Weights of a small transformer language model.
Size: 16 layers, width 64, 2 heads of 32, MLP 256 tanh GELU, 1.15M parameters.
Architecture: LayerNorm before each block, learned positions.
Training: a variant of Muon for these matrices, 113M tokens, 6879 steps.
Each number is 128 + 32 x the weight over its row's rms, rounded and kept within 0 to 255. Layers, rows and columns count from 0. Numbers have three digits each. The size before them is the row's rms in percent of the matrix's.

# q: layer 10 attention query, 64x64, rms 0.18, rows 0-63, columns 0-63
# k: layer 10 attention key, 64x64, rms 0.183, rows 0-63, columns 0-63
# v: layer 10 attention value, 64x64, rms 0.258, rows 0-35, columns 0-63
# o: layer 10 attention output (transposed), 64x64, rms 0.233, rows 0-35, columns 0-63
q0 070:178134098126142171169133120074140125151079084056045143133115149142114101119097136141201114143114124117097130143119102107121125165207167123187156119126114190112129189081105134158123111137097122
k0 065:137141120181150104152100088131170107120119107097105127155149121156083117178079110153162159113078118108102050164163107132086046169119153089140175113112094120140181164141159079176155116154141100
q1 094:135134192162162139140126105096124153120168164134141136144101157184132150070111123069106137108111152097043135171092149160077098131061121114091157119168108198152139114134077102169134107157105096
k1 085:136169108123091075148181139112097141195157118082093168085156165118104128073191148081118114090055128098097149162120180168139144140152161112167140122173138150058120124096171126119123138123115124
q2 086:117138128064127166138096154118098151110123180151118085118112157096160143160130116110087120095190130113112145208114086094092104149091146067115146096104069213190122138140128121144156150177125114
k2 081:124153098103122070145128181124089137120163093115162156155074145132084132151139114065138134150156213187141099194131094129094112174087072097127145121148089158097120119124153149083112174162112099
q3 082:104166176071136130153077109126164139149119127175112079123157101117145105144099039086137132133081117130182158138140061143133063101111148096105138149166086141182168126174131135157183126139136098
k3 078:128156085136113148159087094116128194146167121148145076125097178104193135142080073079123134102088126161133127096121086134171142132087126087092146104155076138105135179174124093147196173158113139
q4 084:112136177117204111131104133108116159138177133102143167151147180131157178086151137121115177125125172086105140116077161080139178107107123131099089083105071132113105148140066088087140092199116147
k4 093:130096138083145063160154156146135131181182103117135116091120179119101187116197128163113156124122130119108110155107122118086129150153088071155125137105169097140103127154136135065113106156029176
q5 093:138109123082161082160125169140120121163095104127060114175102136111138092154072121090107162134112130136174121170089105126173096131152103135153143165129148071113202151114173157166165036116111113
k5 091:136139113090132115134071136133121144142065079050126122155138102145149128173125077134165155144088164115142109111110096099185142147089151131128187100157125147185142161160135130199166070089072108
q6 077:164147172138107101131116107146113138073150141132071132143125146167147150110101142126123138100168225103091133089110204105099057110104154153144129132157175160063147096118146079124085122165119173
k6 072:109136147154091107113120203129125066167155123109085159157187099133145136088211172140090116111101167109141126088153128102129110128153129138119139158099148094075179125039109114107110124124122191
q7 103:103208154120096137130088099139149178065140132100151144154097110149167175104127073106086161094130174097133138134116090115099107112089160123100151096134124153163059175143114088161145102158169192
k7 088:133117124095154070119127108123086163137176148134142146096121160141156176056075102094106183105144159149137084218124137099106169145143079073140148135148132123055112135132155093111123124186130160
q8 087:143102167078050129167167081165172134100053164104089113193142164139100138117127099141138157071144147131137115132148098091123099082136112134158167117202107134137131180138083137096113116156163123
k8 071:180165157116143159151132136177153177166130190123134152201099133141127131072119136086123071145097090146158076148151105078114121079109123137087130106111098071093111183112123064141094137138167150
q9 084:119061141150071104121185115125102096136161128152057121149173104123067140139101162153142112157144130182119162141186173114183121102184120171143108184100146105105098155088157099082115092115131126
k9 086:135103104132131171149122104163150125075105138154117156167145099134085111169178075179121097167092069071121102080160141151116127062162168183100098139111156115200105147095095114102152139128162153
q10 081:135075113147077110153122143150084111088169105107112123109156124159091117091190159153100140115157181126132125166184154148142149131171135142154098205146119064083161106122146161050099127107075133
k10 074:110105089145124163151090183156103085107072118155091096146148098174118089105171108165115140144119131057150164147130107149172150104125136207167115147084127072167087156104160143101171091109141164
q11 102:098132115158217168139145111138121193125165129163178121166097154139115132171117098098108096074096142074119158114140116113080133102097142082134170127133083159131073111186072110156103124162079114
k11 088:162088150119159053121195129123113169165174100104167148125148088105102117117142135111128108096120108103097102161137181110113131116140184114193176164141129114044107081174126154083126152131079148
q12 078:093168172104109159147103084091088160135167178193082136146134162158170125139143096104112141087137150048143121128127107137081110142133149162130116082092075207200140143127086116107125123137141110
k12 069:138158116172088092150157102111110137160201128172072159201114134138131168140125081080120162131092185140161134146094119173093088133110130117126096100143087144105094088127163096060105132164086155
q13 086:142047127116114085128186146121102147095107171137083119144152147152112093088215108164116128190135103143127145080139119149109105118164130160142109096152207067145160095120173129127120084106138167
k13 080:120134199131075129127140151135099136096079165125117131200118139133145124098198109119081174136158068063123138078103125135125107092128139161124048135137110144159146095139125069182161102151127162
q14 074:132112096070150099127169173171141136140079134130179116127097122138089165153148127130146060203157051126143136143180099090170134136140133176142090139091139088069152130131135142157083114078126093
k14 063:100125097058164154111138078107191160123087089161139119172112100168124142149104162106125130140149071103122159112140079088180136156118147167120076099154153114150129109205076126181094128106160095
q15 068:150168094105188184140160211119106128058149089117111177081116136109143156144130142133102126110197125128097127135087150120098157182152108110106117154061147160118123127124075128106076181109128090
k15 066:133128106089164105186198137096061148068117150095097135071136115175123105160160120179093118145145137193126106137139107137066141161142172091101199163139173112098157114121129133132089106117113107
q16 066:156065080117193125100132096178128165101098104163093110079141124133137141108109123114080110169177086105103125123129092127170126095168088126122106144115141119184118127138093210156167199173104142
k16 072:154154119158180066158144114137081180141113158100139098135115144185096140125060166084079148124172078133079131092101152131138095111134107093117144124095148131221122141147128100136144185157079113
q17 086:137079137142122116141173160169109101097113111110129137179163139159079102102155171119131106142172142127163133106099136108174093149180151192171144114144115057114135090034180145083121101083114136
k17 072:200135159109154175073112132133146104096048098167121186162155117147150139139159113091107127131114130082111128112091151086108092141137173157119084085115136037174119147117120133160152125123121192
q18 098:154163165057114117111112104147089144124207145128183090143137158109130124123127069060110127069060146125153121156105079167117149118110154108130189146160093140101117125159166143137161123187094112
k18 095:155132147077057148089111175144106089138138106181177110132135100072128169142147142137138104078104111173136110149096075170182152109073145161125193117148151119072091140118174128104103148164106159
q19 095:109124100157114125138117085125171130099075152154152160169113111111180119169153072099063137132141160045074134073143149120072099132121156153123128121150129193205130165142086114134127170123121104
k19 092:149169065138166098133172125134059200133187154084151123179117189130138111146078168065073105120087163081162139105141129141102113121136142072136081137125126138137134112169150117101091132125155139
q20 081:130128059137053148115188141158104122187165101152064134104149096111065105153195185176114082158141145142100110118119155136141100144138114154147090124160148130119062135086149103133115150162132159
k20 067:158117122112078149090127120169112090120090102184113139141150130137101129160145160194069078170155141133151089141127094125054073068124131181175101113181167146161123127149116113084119111172142169
q21 099:106174135153192161124116075123162144136133110172141133199108172102162141126124051086057147079083167069109144121092117148091165104098128145113122100125098139196132134152083130129145108145109150
k21 096:126192137089121059146199115118061162174193116085175109128106156128130123126097138116131136100090169127150145128111170137137171139121123107173134137143132072093086108201143086111148107143076151
q22 095:135188083135145145172099099138133185119187184098135122088080142166168126112135109068053151105100143087133073125123143115047109140139154105146119080111118176143109140166098152143160149118149103
k22 079:146107095153136059151192144053095101163176159134105127114109153116110143121094180167110184153103145167159100163124168129165144109065122052125151115113117127064150144092138123120101167153115111
q23 088:127117143112174129152140146139126156125124142157147117153183130063144128136037094122120166124150148049104122162071128174107126105102183108165153097104094171145151136154065107158130165147067083
k23 068:177164134082050072152148154155098140116175128085163158165146127129120087116072174071151127091131170159156154183129128116077091144127169074119174119135103141140157125140096129100153085144088146
q24 078:125085136096161180118132151149088091133130115143115147079063119092072108140091126209133101140115088154218094132205154141161129111115108152137067115123146140147164131100172139122105104122171144
k24 069:108148130201170137159095058155135154103127070199103133166091063146143119154085122115126141100171120158146087088098123111121130105151124226109114096138091140140142173111105151165106113137153122
q25 076:118155095069224143111064104105152111131082132151131142151068172190119098156107102119110146109165173121100126149086104178168148114158123074122140112151148088165161116116139121121114161135144062
k25 076:124093199102172152140112166110182149170159089085106186108134111123152131180126105103108121099116169160115151117100121126215095156100095046122147143141120126111178128129081143117131097109122064
q26 110:128158180148124121150163117094141181174142104133111103158121178124176170151126069086097099153107140077093130080134129073081131117098167077150116120146084161159123125157041113166138149176109109
k26 101:136125142112074046132181152168132128155141074120145123148140153078138163116181133139143104156076130108132116098104138065101165145104133080206173150143097078088180136123123133087139143177094124
q27 090:140155118129204101131117087121089132142147149129121162097078171136145202075132123138147138100064160053150168147109148146144140131051077100131170131100132127143130148144068141094144151124073154
k27 096:136141154115115069156143138145126098166125142123095107076054109173089110099142129162180157115081119125161169138121129144109158128110122097165151160159206115099133072155163158095145081140046165
q28 078:125097114058122127193128158154154085146127139112132134146103122094098029130059132139088159128132144208184140178122112151189098121123162100145149127121141135113125146118175130077130124077119161
k28 085:134148122067127170168069157103137085083085079126138153165113152124168075138054113101157114130088157163170148150129118107161107085115151177104137118111087207122126183148097120164125098116155140
q29 077:138174144151124182083101103181168095105134147104123145232084102132132112164086139108100127130143105155108167086108074129132085097125169142105122083068106115143087160104108133104146159167185148
k29 070:112148125095156132112106095110076155138172194074187186157090171105104180153058148093091139150151155132095154121083167132130111072156131122092146155074097133113112134139136077130096136163161118
q30 058:107087101100076119125143142127212148137123100159155138087135096139117152117137192158124090084115089190099108113164126073104112135202145073169175073128130127145111127156090124105160172174131137
k30 071:125090159160121138178112164103141082101120124163148137094131127098124112124077108098148069162173127139195108102191092103160137124136170141167121045092117151116172121132077142112106202135166091
q31 082:125061118095116169088153139133126167152113119074110127158093090111085125120155158151145122122123101206113100101158175103132092155168136180089157103165123215116126126083137127097080163136132193
k31 069:123088121109178160128147116166135097141129162147097172167111090102098115162107158141141113113140100097142093072150157125080094168197119161165149092107142203112112163047128080105068142155144121
v0 067:084102066123098143117118131145146131108179157114227096138117121179147103151141168091081113121119141158143177132121127089107148196179162190136154103147092068132123133113086130086128118072114123
o0 065:121113102205066123124102105147147112201091095154061157147089104128113082104146081187137159116148121106135111113124152114126093184169128072173098114157186168144134110115133097174136109137167127
v1 069:140145075160141161140044174111180114146169137134116093131113102153100105094154123141134108035126095137095137121130140146128053158164119143118208154109162135142144102183130155094146093162087121
o1 067:072090129159164110126152106102108128135207122131071121090105120121138112113176168130096145114120144153131099112141176121070190104104138154079122125122217119188106154086126119202132125134083146
v2 075:115153092140132127113174169129110087122124188160201093053126201125122168128108148185137126123088118158110122053134147099132141162138153080091076157100139115102145136122122110143098108069169161
o2 066:106100153101111060117119099147170164172095105159179102218066096118138155155105094130125097078138152103134084148156108142157138153109149118141185105186109070127161142133177134093140084133134113
v3 070:115132188125142146106124119150137093180144114174151156089128123165027167218101116112149144092133109131091130079095121145136114182165151105108093130116092080129081122168147095147174101141159112
o3 068:106146155152122097152152146144187164073094106092140102141142151189137132092204091128131126179092093082120105139188155152112122139114098142121109129137046074071118127164118191115086141156137123
v4 066:115136141158116102169169130070050081129172127125167096119162119145146096152076099105082076157215094173133139112171167145142147067111106105113113140103162116139120168085139140130141120176165130
o4 062:119072102132122144131113132158115159127075174167177132208138130097112157120179178123137125061095130124056138163119123118146133129146120176140131111137128136143036116126150088072073145165100159
v5 074:179099128106105121130150080060150117211144157163132077122157151137112115120128149180161121124123134148177188131202113075082142176077123141111089121127096106116148156110124145142150100118130053
o5 067:108089172115139120146109137183127101135111079080093146192031160166136143125098157148098107088135111127166108168074169125203137145151125102167163137144165138090136162101140095109099094098150111
v6 070:086086079132114121101095164180119146099143102163090088104175164108175155164143069119165123091082101089112119195149129054186144109111153102123085125144132121130144148164171138115155187104142124
o6 068:136144169082110143095142145140109110180165122150150145074108166098153107119121136108146142145178149149143145090101083128148097107115229162144169079067110153088132087073114141076120110153101186
v7 064:170103129056118128110135183124211151118151117093170084190135130135110086108159114115144121146141126085133096143190147135081114091165133131138121172055174145164153099123119144129119122079060125
o7 055:116174084092147173147124121104156156111149135132065161143081118119138114105111101179140109145106175138118079154048110135169136208082128103087113132180157138152105178081119133147164089111172097
v8 068:134139124126144146125114154129150151177108100207157093156096186077136120070165162148134090081170142113099105149200149079108139111147116102168116156104125141119104099092098184128113161100104050
o8 077:157195171155136132101119112146112102084162171118093103156136117100118132108093084112133082114072135164143177146044135200152113139167097205136158124132155173118136135109129074115141079099127108
v9 075:143118177131131162107130170139211153191118089111113181097119146129133104143118112123148100169126158123107165157129072112078099176132077092139096134143172133175042083074099138129119112161109137
o9 071:110185153095126161129101146124125131091128119115109116090053113122141092114149080111066127129070135162176174149171149154103155058136138154093147190182094104119100171119120116167200142147129117
v10 072:076099058180170111123148118077143101108104138177078140079153148120090162169114130136104139125139158103192167169101155134104097090103127106173120117178160180073141163132136128084119104106172099
o10 061:118118174112135130130118176151089135155128146065128132219159182097099112143149176109157183107165130096161141124130146095119099095157163139107179093117059095123114095041136124098111125114112164
v11 063:076122117089159120140164067168091071107121127142119103109090087177080191169144154135125167124134138152127164163123101096087118145139129121162097138159128177103193105092146086094186176138103085
o11 063:173116148123077121127140174133126172138088139119109127114136180112105085114109167143152072145119183116130134133097221062145145170129104120183181121103097075095128096101144183075091123105148147
v12 055:154143108148127100137104128112118162131095161157113170107160102091137173126175167120137112111148116116072079118062164147175097091104126139133239133145097179132136105111130092166101114168137053
o12 054:095125131158139140158129061163107174131200105124164152136171063148146128142086151204082129107157129165146080114148093068114157093129123121120084122082146134114128076148177154094135148095096169
v13 065:196082141157182157108113143137180125092107088141167165139122060197087142108132113096151137136075139142153148103096125128100166122118146104065178100109143144160067140131171104129103136095070156
o13 060:097178111128124140215196110113164125150096134129077069110133119140119096135163098156085131195148078123134120139116112090100154129141145077083099125114091098144136157193106164188117164134149091
v14 072:132107194114116124094127110096146104140136174107163194075122187090086123116110166140033161147161118099111127145111147122191092150180104099187096156133111177132146106083110138132114115107119094
o14 061:119118141105106130106048123172170160137095169095161096160121093127140153151117123146163072085093152178093137135184167101115174104112056123133190165135116132093087181140104141143120076161104143
v15 063:119087160118135161105158187068087148115061114096134159129090156121180195170127116110137124128122127192116124104105082130156072104144130132143117133141137116082150159125108123155164158041102191
o15 061:170157101100123085131109169129148130104101191146090092130121120090111122135153131098169156145131195085082124107113115173082128094089160156165083169154064102158182160176063157110151150120134106
v16 067:153209144107113137152122147119087120161092154205169137096124134136071127195124100119123131135125075111170122103116106114126121137139094107117068179124160149171140094142073130088151112122033133
o16 069:106157158062077141106163138128146153110153097104096097146086092137132187168119105112120101101124183102160069159185171150133141137123094093123182142143053140065114190131151136125117117175127142
v17 069:137143109159143110126107124156107087123110075149116145126093118064141138079130145092145122114211124129141190128177145098087166096136091140095087161151163179057124114164113148090144154168177066
o17 065:121157124136139150099144148156104131159130157126122121165130152132110103094084124154197059108112139078159111156073156164135107136122160182163129111117054173180108109087102088107141141135042184
v18 071:149221100109179170140148132150139133161144106115162200073092170080149128122127143135057134126159104184101127159133117084144150121148142137094110113152143044138089098084113130103140094096130115
o18 065:143109145150082078147106090127098137138158119127117076123177088157145150128118087124110134106062132145150142173145113157164103116135047099178141174136106222126089139129096071154172109151173138
v19 064:151136132126076149146171110135099181119089073158051101127151147161154104147136133115183142052158152081083133154127132117148103106054101169146154151121158110093072162152143137168157135110181121
o19 070:120121165089126157167110158157110063177186098127136143137149112085151114137084167185135116114153138156179111111076112160121147120119158114127115106136120165092136112115148139100079203055042132
v20 063:138166075094080132135139184132129153115114098175170160105099133127160151105125112113112147190151140131071057140140192048141135071126136193121084125116103141130144141180144083128090153105119149
o20 061:140137112104090197114124118144105127137194127133181128121096104113152105117159060156158129149118131083148109143129030124157090135102185097156137166099122150185133164125118091079192077139119120
v21 067:142155170133140109120084130078169075108121079122169096154109151107166092137102154140085148153101126070075103178086168122123069132157136123104102157176168157176150101105168120069174157160099131
o21 048:119141080123184143114101121163084165165137174085128166098125119125052143152098104116161121117139136109104179152204101122127178142082104159149105210109136170108067146108093147107095107109115151
v22 071:155155194116103170072115157088112135170192129126105147099155104150113120134133110086098083128085130110115116181159096072145122138163185158070123126146126119128151173168096184064124108128097076
o22 067:095136095109106150131171099157118181149162113080100088160109140143106136091154152137129165188131084118140110085096236108103071128121080112112160123174116167118116148073115151131137094147170175
v23 066:147144104104145138185151142216119141183116121138104116124094108099122120078142109133088142120093126114091152034122141171072157183191157132144090120115134131192073114129170153110099120120157126
o23 062:124187195151095130129177098106199145110121116141126148088189150155103100100130066113117028089116109124144084196114138182117148152099108090105087121142125121120141101136137124172132152155138133
v24 067:111156193129151107145173177095154062132110173110131145150125039144157124122057116104142203121148127121122119146089149141109113096095097097147127172121125098159083149124147128115125047177148132
o24 064:108109061064156122141081157108167168131126083120185077133145132102120146169123117138090089109127167149076121165205085153117151118130195086108129170108059135122130155180149148140117125155124124
v25 074:132114105123167103057106123127116153134114151114091140142147155111186097138150093106052124139097107111120115094128198143066065152086124136180191119110119135171138179153150119095075163138138186
o25 062:081122155138200129147080149107087137105183129121175166094150115133169121088067159091135166122156107139131103196133062129079117150118118119084092069124152129134162116140153136169130070114163168
v26 064:121177130116100166126134099111165059117211141170090146097106135131083221121090115131130149134107116134105109129119136115104102107173065122167110124116120139180131133126131171153050112194128104
o26 061:110145150219096150097101112080092181115081127108205175158147103122112107128158103142135104126123083114146126137198144137092144176143127126132110171099092124120081065107160117087129116189144150
v27 064:146096186130156089112105096156141111075178086119165160132134104181114166128138080124155167155119151145151091086179144180072147204127172098120127103099079155109082150148101099111074119115126107
o27 061:115132110144124117166122106131177115177102093118172098090060160189151099149156177122120079157161093112154086142145127124129089147138089111097064097160099111145159116169147124144120089189200086
v28 057:064054144153182144142152122182115094137129129176136065138135120138141122118124090105146125108139117113051074133075163104083116129141123141157129123146125123098143116211115130190203161122110132
o28 055:124193137121110103182122118089099124154137117130114136072212113087154080083137112110085108176145117184102141164138133134123095215087156169131155091103172121088160106128148138115102129127083164
v29 067:094150095105104165177083150157120124147140151132159143143104121185146142105167049081125117103085109087071135180132101146098201107142151122080207130124103141159163142122123138097156142121074097
o29 075:119138099178070094089187085076135179179181129109121147130118121121115106110136136125117084187165116131156066097136194086111162135155145110160103132147167142101099107113131045158150151145154106
v30 052:179151160093100102125093141076158131141078083124131101139190199101150057091148130120162164117135170161126110138125150163149176167167076104124096119125134076124097149060140138125159120075121147
o30 057:175128106153194110063160145116125162140148159112157135148065121162154129095137121147110134110066170148087201102125117172153126090142124119139081188140146127080096096160107054124154130091134085
v31 061:144158103213114117132131177140141116163076094107096101162108101126114156095111118119129156143128127162125071178150067145131184162179128149139149075106105178116148068103139111070128151071176117
o31 054:098141174124134178164174095132152077096145118149061138152174148113116123126131089114117060195091149090127157067091159078164119149134155151124106189165139160160124122071094104144138095134137097
q32 130:142104128098205094160128122091153070118149144095099088140115084129108129170163114091143127132126129100128097122161137111191101154136106096126139115069057178134149135165179114143200084154087181
k32 132:131125084067131117140099162082082159128106152153125136143102135099098164125117113060156244152138116116105205141155124043123112130148121125156197145147112085135128100126109148151139114149145133
q33 107:169122134129117100137163151147150128115113071098114184135145135134104167113233097131117132085124131118172104139135183066149095162065177117113086123095152144152158183096113101111071085127128159
k33 112:094107121100133121180129145130116109083145135155076143182057146139137159098151160149137106136201153118098135098107156108203090180139150205140100126130152108164093138125119075093076090161154124
q34 122:124177126131141191143123130107027142124114146124136076144153169135087185176046144128131067085167124157113103135155149091113165080121147103098134141144124171149087163099132119152099091141138102
k34 126:098114081137118145099114103107137180102167141118128159150131077086098128122106165135154078103122127139099080121153176116113145151125122092129130159142180198185042178059109108159171164159116151
q35 115:118196120134137101111159119156131104157123110140124133198145126168120152156086101089067033178125104052119166125101172094121103154169179142114121153137081098170131087150123126143163148122109109
k35 121:125153116174106112152199084104136195149095150108052084164171172134082129109055117093136101158124184093104130109105180102106163144109155125177116163097122136111131119162096103141137132171102133
q36 107:112129134141116122182111141130196139173137108116150074182076114132168109115129091179101160127101153145113136106134112114125131042149122132172128078112198143171098067128122154118080126187087089
k36 115:124084140131137109103117072179104106169155116101103164105090145191181066169119134091049141083146150142188142114147132110130156070151200100140110136098131165140115123129141076168147125138159139
q37 111:103106148100201100125146216128104146086099100118141085105135129177105131097157111170108127117127120106125132123146108150132131109127140104100208066098151104163110167115042132140177136194112159
k37 113:101149118094161163131147132171167096054119086148110169073090123127143125115190115088104124157109127156111153091167106133142129115099186158120132179096111146115130147079090191144093120213084137
q38 113:128114151113104104125147156178136095203102159127136153071116106089107113117153068133131096088081058151132139113133164153133158125108092172175115146179131112139171189133136189062074133144107130
k38 119:131127215111124131182060156169157112073098103149116131184096169134129124142090184150138076082074168129170131135119152146159134114143075128142138138163076103117144139099162109063112117121136092
q39 108:081127165155076097103176139059090120128111124165113172107118108092089127196140148151124137155122083144132135110105068199074117200175164113112123149120078140125113167102154163130129104115171133
k39 113:169166177137112134129113179079127160044152135135177148139158107104143070099077089149161098130113117125138081129143111107080137172083154102101123118126137111125146109135202187062144137169162122
q40 098:114172174066178122110114114186113145154121175147164085109135125103101114137141145097073085094112112117116117099154102102143169123114133161153136107235119151105118117069101164082135088145165174
k40 099:100061168098103132105125122188162132119133121136156086175137145128142161178107122047123082108084201115108083150136160147106113112104076111120198125155160139132116172110163176100107091136128166
q41 096:127097123109094111108108157084137072126143144140203106135168154167118127106128116141179070120131147155185103171112136050168085122141172137160144111080156141104170119135087099166071171158086109
k41 101:124113113100094109171166116147108107160079101153136146102144127112156097136169143160109054118155060146122147176116117103200167199147133104189183112103112173110090092095113102136101134148122077
q42 095:073089127131115134109070157182135170112127106127102094113167163133155108165152085135143177110142125151159153109115097116099110118132172174103091125146100074129075190119147061123118119228159113
k42 100:125156138082106128162105137124091171121231123082159102105150107147184191112171159150058138122147142137161095179152137159135120127089130089095081157107092107078087164105103120128147140132091132
q43 091:112159124127146052106111124120051097084146175093092150117176169136146156093157106133125170129126186144139139099130094147107213144105156151096113118114164158187141147081061147096110100139119111
k43 096:129126159099154082155117165167076075069228140124076146059169111161114117094126138129132137155064184110112142121111130099118156145101105145162110144120171160151120158128108153089148081130099156
q44 132:121125151149093152104079111110117106168076144126173123082138167130083133085131144038109149107158160104153136167117106125158146186102176133128037136143148177102118148126117160194143076129104133
k44 133:129099080120134091178087104143105150138095157143175117115135140164176109115116152123164099141109116087112088209104098150125099185062113145157145095131117126187117155114133160125144022126139170
q45 107:121173098119085123126164089135088075109126100106116081167140104116108119085140132086144126125116104120144114180166119100121112151110083166124161129165152183214160178172139125091083204115166088
k45 110:145167172062082110157102130126149104100149175152096092140162149094138104133122176092143129104080108205135170133049154142126116098168080146102126092163118187153105126148117058155130136161123116
q46 112:121160137131136127124084085108113192205108102144153136136096191056162100164171099152109114162132183160172108079141119060117159143092132143130111121062122191133128095121124147112127105097113103
k46 117:117098115145154116139071134133114086188225096118148139121130134165150156170073119110159131125193134091127091116075108066129123137107120082129115138088162188172142166133124117101115106107196110
q47 097:176134120111172146117150121142164175109123089078157169144091155097140145143052162075073143093150068090107199155121139134131125181116145085107125108158099169138162152132144063138119133161148085
k47 099:126163033099152111159166132148161178141113136132145110145111131106072132118080141101127109134136154170116096141201094187071127127146134156108078076163119121135143157198105063142093134132111149
q48 109:037176142156143176134110136096076067110140139058088133132086103097138132164146142145126189132090164147104081154136095140087151155154121153168172095166109122090089093148149142131126135146119182
k48 111:103132170101087183146105130159143124118098163107119171121185104126116108111129106144128155116139073109177134149137148062082175094102110149061163114090108126162116112118144228165133130097110193
q49 128:171187138080162137152125115182117103123120101148082116177116143144149117133107163137136186129134123171125087086134135107077140148047182092098170150156152118105190129120071097149117106055134113
k49 130:103100125085147127147187130134188087122129137101061115148103126070124114127083104111116138161150130143148098119066114118147140151136137148127125097131228125110168216118145179146140139054101119
q50 120:124151124170106130054152124114085152121115069187129083144154163108131091080108166145153196140086150099173139173108105126151124130147127069028131150142161169121155112134115145112096111169124115
k50 122:110210143148137125131142102113109140128210088154129111068156116119160089112119112071128108179137079178130123141110117161136072146123148128120122054143165128180151109072134094182156078145104143
q51 120:104133141136142113127115133106147109118119153141178113126104151147146121127116153085066148070173122092071091125141153124130119129116123130149148059092160184089133129145051105100196220170168167
k51 121:159127108110133094125155076176175075178094132131151153077160149138093152158107180079174144118137175168070160104151078126112105093097134129085133103083110152126102150146113150142061168160120175
q52 112:116135127084156059120137163079125181109115104133121147123126068186119159184156140114100083109143141184155140092077087177072143128084140111157126137100103100198144121141077184137116166138139125
k52 118:172132112091152082103095172096160114092141127179096112046133156116141108145157116113120072130121178119099087107143109110136197117104157095125087197133139096138148122196147172130140169134156070
q53 116:107135139128099056108184113164121135118100153144131081155150098070116084177132187155157128119184102118108152083182084102164141113112118164111113176094176154108166066097146129088154130158136167
k53 126:174058177144113141106114129121105126134142105176142142141192091083172141169111156067109111153130150158121185049157132116122086130162158138150165096101179131102145104122152125049081129118110146
q54 096:155103163137233100122132130118094201128119099140100080141113082096119150138144118079109098142145114143162110098118136118194158067187114119097088165175131125113141122119148127150112077098165182
k54 101:090092124156140122083139138086139155117177107181133111155093128156137166147138136053114133155103115095123130116204192093131153146133055115118148136184190068127130136097131110159152067131136081
q55 103:143155094131132090103124101098125049117119153161152187187142124131152149155189064135115116168085130128103085160127154095101106148140116192082191108134139174067076123122116144151107157096112146
k55 116:124163143103140167106146095167113128115156155129130161185158197144083121084119078129147098107111116124126171116034095087159162170101066137134167143080149164121108060126155122122101107133148174
q56 120:076129125154150089140071139085127124139085111076180125089119139183096071130126114132137140216104124165168124089137124101143136159188088140087127193172153145129147127088106104106109195128118129
k56 126:147138116148123114206114106134133119104113077097097129078153122179149134111122148147083138185082111161119161096137194100145096150122038081133127154119165159081141105133125168156107145119211123
q57 112:168099144115150097113134174149164148118073086200095144162087094146066124137160118163081158149102121128151085126092145163135074169170114075102113059154147144111102141115159163150080152143162151
k57 111:097157105089118151125185091079177148085129097127144155125027160141117104115157124100106097164167119167170094129138116110135127135113143150098167078141142083122167077150182144140124080190168136
q58 107:181148087102109079142147154125095106095114129131135135156117112124089103180125088165107133080115115106120142174114190156159086049127140140160137142070165150156113158089203160176090072138111121
k58 112:159101110114149168101089125095075127106115148118129207174070105120110123097074135119106123077093142184141185161129082101183156150122198134153141149140152142173103102125143075131168111162089116
q59 115:095165134119121142079133140151133091127119077159059131139146147078199106144086161122110145067145098099121139180178127076126123207165143169146085150111129072144176104125126140120087138157113166
k59 123:068105157125175149174090144142101156110096130117121139148187148120142146146064185111118118131172113154131151153126152141119161148118130162101092057069140122088154120142161129147085138104015124
q60 123:132153172164157135140123111082078128124117178098119075187106095174145114166150124047161134097123097119151107111103152120162128143110128107169058111143125101170119095141120175140046186174135130
k60 124:136086124150133085149146147098125137113139156133126146098125176138132088144159217084110113101110160136119127151102176032096193113155100112116120103163093106200096103138130127212133135105134104
q61 133:149131095120119152049119111157127052157129125099131115111120053112123179084117143186179116136126165108132173113120173137145201129151122104126105059141105162128165114112125203164131103118138091
k61 137:149152128161124112022122175150107134103070172150104141060077144129142119146122133114189117117140125145162117162112191154126154121144095168183168093079132113138170127078115117089149086102115117
q62 109:104121096104070117140101134168104138131077138106104100103153100120133115081132101109140090222171130107216123073145142136151143128142177107109184106182095143161110113170152129070138103167142152
k62 110:132173115099069201101125137119124157109145129117122040128124149165131129168124155078110108204155145131163135108117185109137067126132121134169128140087052150117088164090083151102155126141161112
q63 130:114092099158158195135198124162089113121074147173101167140144181127118126112213137094184165117114106154160110081141132115110117111080135072152106083116154109128104106138158115061157152108122107
k63 128:149090125116133149149148161103108070161189137121146149150081179102106121103160204146159150168154108082137123081081153130112065094111165142086126112191088112142135099057123158122106179135113132
v32 123:133098140132100135070141137091200135164122157160076159138140172089142084114150198156106161139125149171141153136132137136080133156156113108096098172115127145120104130120078099059075048128146172
o32 128:108110161111132130109100163089177122088160188080088161066119157190137049069151164130094184145122176163132125183075123153110099125119109124147106121123112186139098109110159128133139095117141157
v33 125:129149109167123096126109123101173083140094109124097141136157117078141193119143089134182114087153142115131189154107126126080099096121143089103115151188141203101171123086156143167099090187148062
o33 126:117122112173124107140131117143180080155075150105075111139120143096151139094144127101161198094172174164140159115153083132122121138163100058102099117177161167087067109160108163126082081148171143
v34 126:210146118133113121129120133157176120130166163128096086083111174095146174126100164155069087081182084095185181112133104067112119176109083153088138139148139095136120116142119145116171111146088152
o34 123:177118111123122145159068122148120128134171157112192172079134153105144099119156186189117068106125153078141155140147103088137099145145105102115105175098113119153103085125124214080093093176127105
v35 119:112101070126163132117161144116149072151158223165140152110126072156155131099088120141105097145184138182148169049135109147144153138111092104110144115170107059108115147162136095151108091121118158
o35 123:072132150178148145138069145126098109181155196105149133100189135120137099121107124141184067144083069110150141120105151125098140189103090138157123134150096139112078153099168191143142089092096128